Weights of a small GPT-style language model, trained from scratch on English Wikipedia.
Training: a variant of SOAP for these matrices, 1115M tokens.
Each number is 500 + 50 x the weight over its row's rms, rounded and kept within 0 to 999. Layers, rows and columns count from 0. Numbers have three digits each. The size before them is the row's rms in percent of the matrix's.

# layer 7 MLP up, 1024x384, rms 0.178, rows 666-680, columns 0-63
102:451489532549477519487559575474528389493485481507463556521489590430559534606602515558474513405501519462529554507590487518500506578547467534358485604385502490507452439476564467636510529566370451
104:471458499522514588445528489546528458516425462464573542577483501495571491553517409534467515464505502456418508491568463478419516430529420526532526497545469536570487548433481470570486510481452523
111:495526426365524554538552453425489458466543485643496524532472487521494500533514561550490504562569524611489544524494527536468502434480516518476470483558461409526488516400547547513504535507534404
094:571511488464475478451538478550461521582482566520426438550489421491551573471581515494449508477474546467436556470521478515526524471496566512534551536497648505475514521431490483437494412459451529
097:433475526539502468520481514512566424462486486457531449446460503441502462546547497554542517434472441494562528622463414565513542513458582605599474550522595543510462420445512581483533479548560553
100:428472553476523456405546506547497461515535472502469516523507467548498418547513537527526526521637397495489466468540574486561584552499505466508504496557541660495535434474469639515370524478532514
100:486442548510506464552511413552428520520460534488600521478423438580390530489484497498576510571464557509532458462514512474487489425584531516486522553579476554563476591511529494446494561473457555
109:529438567473515559566506508488433466574474539411534412518509387544472427467488510418596553492562561525420402325491501521473606528408524449498444503526480516448478452505497386556482510510590446
109:473450520490499451505478495579544483378409526491429446550488476496523568560517548481543471503455532295474491481403500580534551468474433488465538500441523491496474487434526566449469373554562519
104:541486486536419591534486508443498467519551478516436506505489483470484458569465453544471569441518446449429565449512515514496590539513462620569514483595543544510546514491458469526572472462491528
100:436506449537496507434565462478488598513528522381612559371463469507476478547443559471539439592389524510512434445540519493504553357515496584522517459494427431481483517470545536523436518488467573
103:534466366518447456490546487550620536572398565494472604507471500575509504476505487440528602537548503433574497511536546500436402512480440471580500468481475485545504425474496503491422402521393541
100:524508534449491483438502499548550449629469436454414505461552580474510545518543495470461458531536518503570508536476543479555509552534470555511561437440589572488492536576502496443549566329545516
102:548457470480529476561501529528537438466468575518437512550541431460387500420449526463518565545476507513446447559430465539409542566577433460488477442489503494536520544503451551479506500524521492
099:517515492499516499505556464549474493430501393558514570471563461461579509607477598500511599549582507450563508442513581460462490483504447578489508511443544473590484511552440492465572502495412493
# layer 7 MLP down (transposed), 1024x384, rms 0.162, rows 666-679, columns 0-63
096:538511550482466479514524512493535539563468423539463595499443488451522501433509471559568401526535519499459551451522504552478541522528480530558613430478449502498500404421514469397440400486448543
102:527451366429410577469386505487559483408428532515508430416481416503518459501565488416487444501507507489486568432557456502448547429521415561517558501529500518431557539473429576520543483409511540
106:504539509464491388499576422446466555440545504666504561498502533521501506560490529522525452531482474546399488463512556512421505430435542512492479533536477453630546482475533537480383506451560395
100:480508443488466525493540564483533557572501597488494521492455492473608575577553467512551509470593439575476459520504455476490549503423416490475462477474471424558532525471561470526439530495489486
102:323487594436524532527554548435513510456548494525368523506489546497541508582477571503563519448553483488537538572582474528449503582473486482463537479512447462549468479523465528445525577490560488
095:499470524488556486569530481498401492488574549593410452494465506490482527546524478515557450475572348580501499548542482489561445600493505427443473419493517502483448472448400483445509595530558538
099:547519534539493516557386524566519487453504458603496501528467561493407441516539543524529532497413528445473449528471457475530505589509523438476501540495557572493552471438628560473432525486503457
106:493545545463462473521497561541399500635482621478502368535429478454552593426442481504412465499574517550459581422501449415457489551520445431476549521512520557474498458584416417454411487503501555
092:501499458538541467444475545503441429427475526539448478445588527404533544483496436546499481540486517495468432488484464504529540470536432481472536429531559552590497508483534568439501546518463499
108:491505538556471592474479416292475396535472487512503553514568420465481482601523465574438460508505530529501565451568473470536514504518446551533488513517518533466436501606499487366446556575563596
099:430514497394595462462586473543464536425522475540539435539560531472448575438424506437466522552444503428450509580517431420495489501422473418489578485474554574584499435559445457475509448533541458
108:508357504478445509424463487516525506563517478519525481467524442503589509505494455457556606484490451543516463493401511502484514405568492556505492514548496413476558499515376443433542439485503621
103:499559399454530490524471384462491491463490517491425481511492553523522467573583525476525586546485530536415522511510514493492484484469432532500659615459540513536514483571465545497464484522501509
101:495477523530535576491472486536453536443474519585471476532473553517459437436425466463618482601428490495510566402487497499471464520516467479502534520427513493539472430496511528497540563503529568
# layer 7 MLP gate, 1024x384, rms 0.172, rows 667-680, columns 0-63
104:547484481509485550544420480461526473491440517466467410529462601501523450579514557510558501475576465521595483551444446468470525444412534608462530554523509538512483512381416644508473639449495515
106:520507493411526523499484508466442496387429424567532549483494539478495502480443495460536509556582542455356460486523458381491465502539541441514573460480527506522504475547554512492510507427537540
100:546496511460554463434573454546492507426494519449610600581487570489523435571510515459488508508459548555547552463553434433540499574563431451470549435516532386530440502511578542486520570520534550
101:515379585508439420473555492434516436564546541521499513523469583503543517539520523573530465475537508464524459475520567550509503549519346452566521509507471562453473419628486498613544415462424409
102:490462543531483454595445485542491457506486469518459588456457525570559517432498453459447455453473478461502478534428440561380530515474467506524616504559458477569484527444519451533513496492476517
103:475451497580478509468466415548432513536531426472540472424566460398593563470490548497571468464493469523481519463514580538451521478409550456516478484487486490445459472469533509458502446502499511
103:477446420464494439449505503536556532456563570488554475442533487495667432503446510501435609514542430511506482547503567535475585409555530477514519494426516513525481458497559479530514534481601529
114:473566503429442522532543464452574537565593501494468475558475562559513531490499537580499567529522512467504587580438536564488483508528508533534451390491428462572539587406560493530430490434516495
097:394426572525512440487436485499540488452439518516502425488532473458514523535448501598571480470520569501499482487516430534514407502431500553529495566486561526431479555501564514445490457475499429
099:445490504462535546415509566476481557528468450560450474509526496530499492481495490480459500486436475415415471576630586430538494533507520501437481545433452473517509469505490505570479480553481484
103:475456431420439467565518582444510432521418468524525450428458487430539554462466385495475523445463583490525538382511486515534454572511513484440533531445513504468466482479469530532484506386545493
102:509592543580553532519511535517490479477536548466500396565442649514488560503523455459550458532478503475463443437476446503548537512477469439424610515499553459560549430476537482447426444544431453
098:544555489439423482575526461464528442488426536469558556566443533487614504495424622466520499499558520584511513531608450492429485435459463550550589486439545506445517508416516440425501446594491535
106:446486526550561457541432500527532591473548489537636479447454528464409480479411510479419532536565569428477544534480512487490541535504509546471482541520544450550528593395461549503554522555496528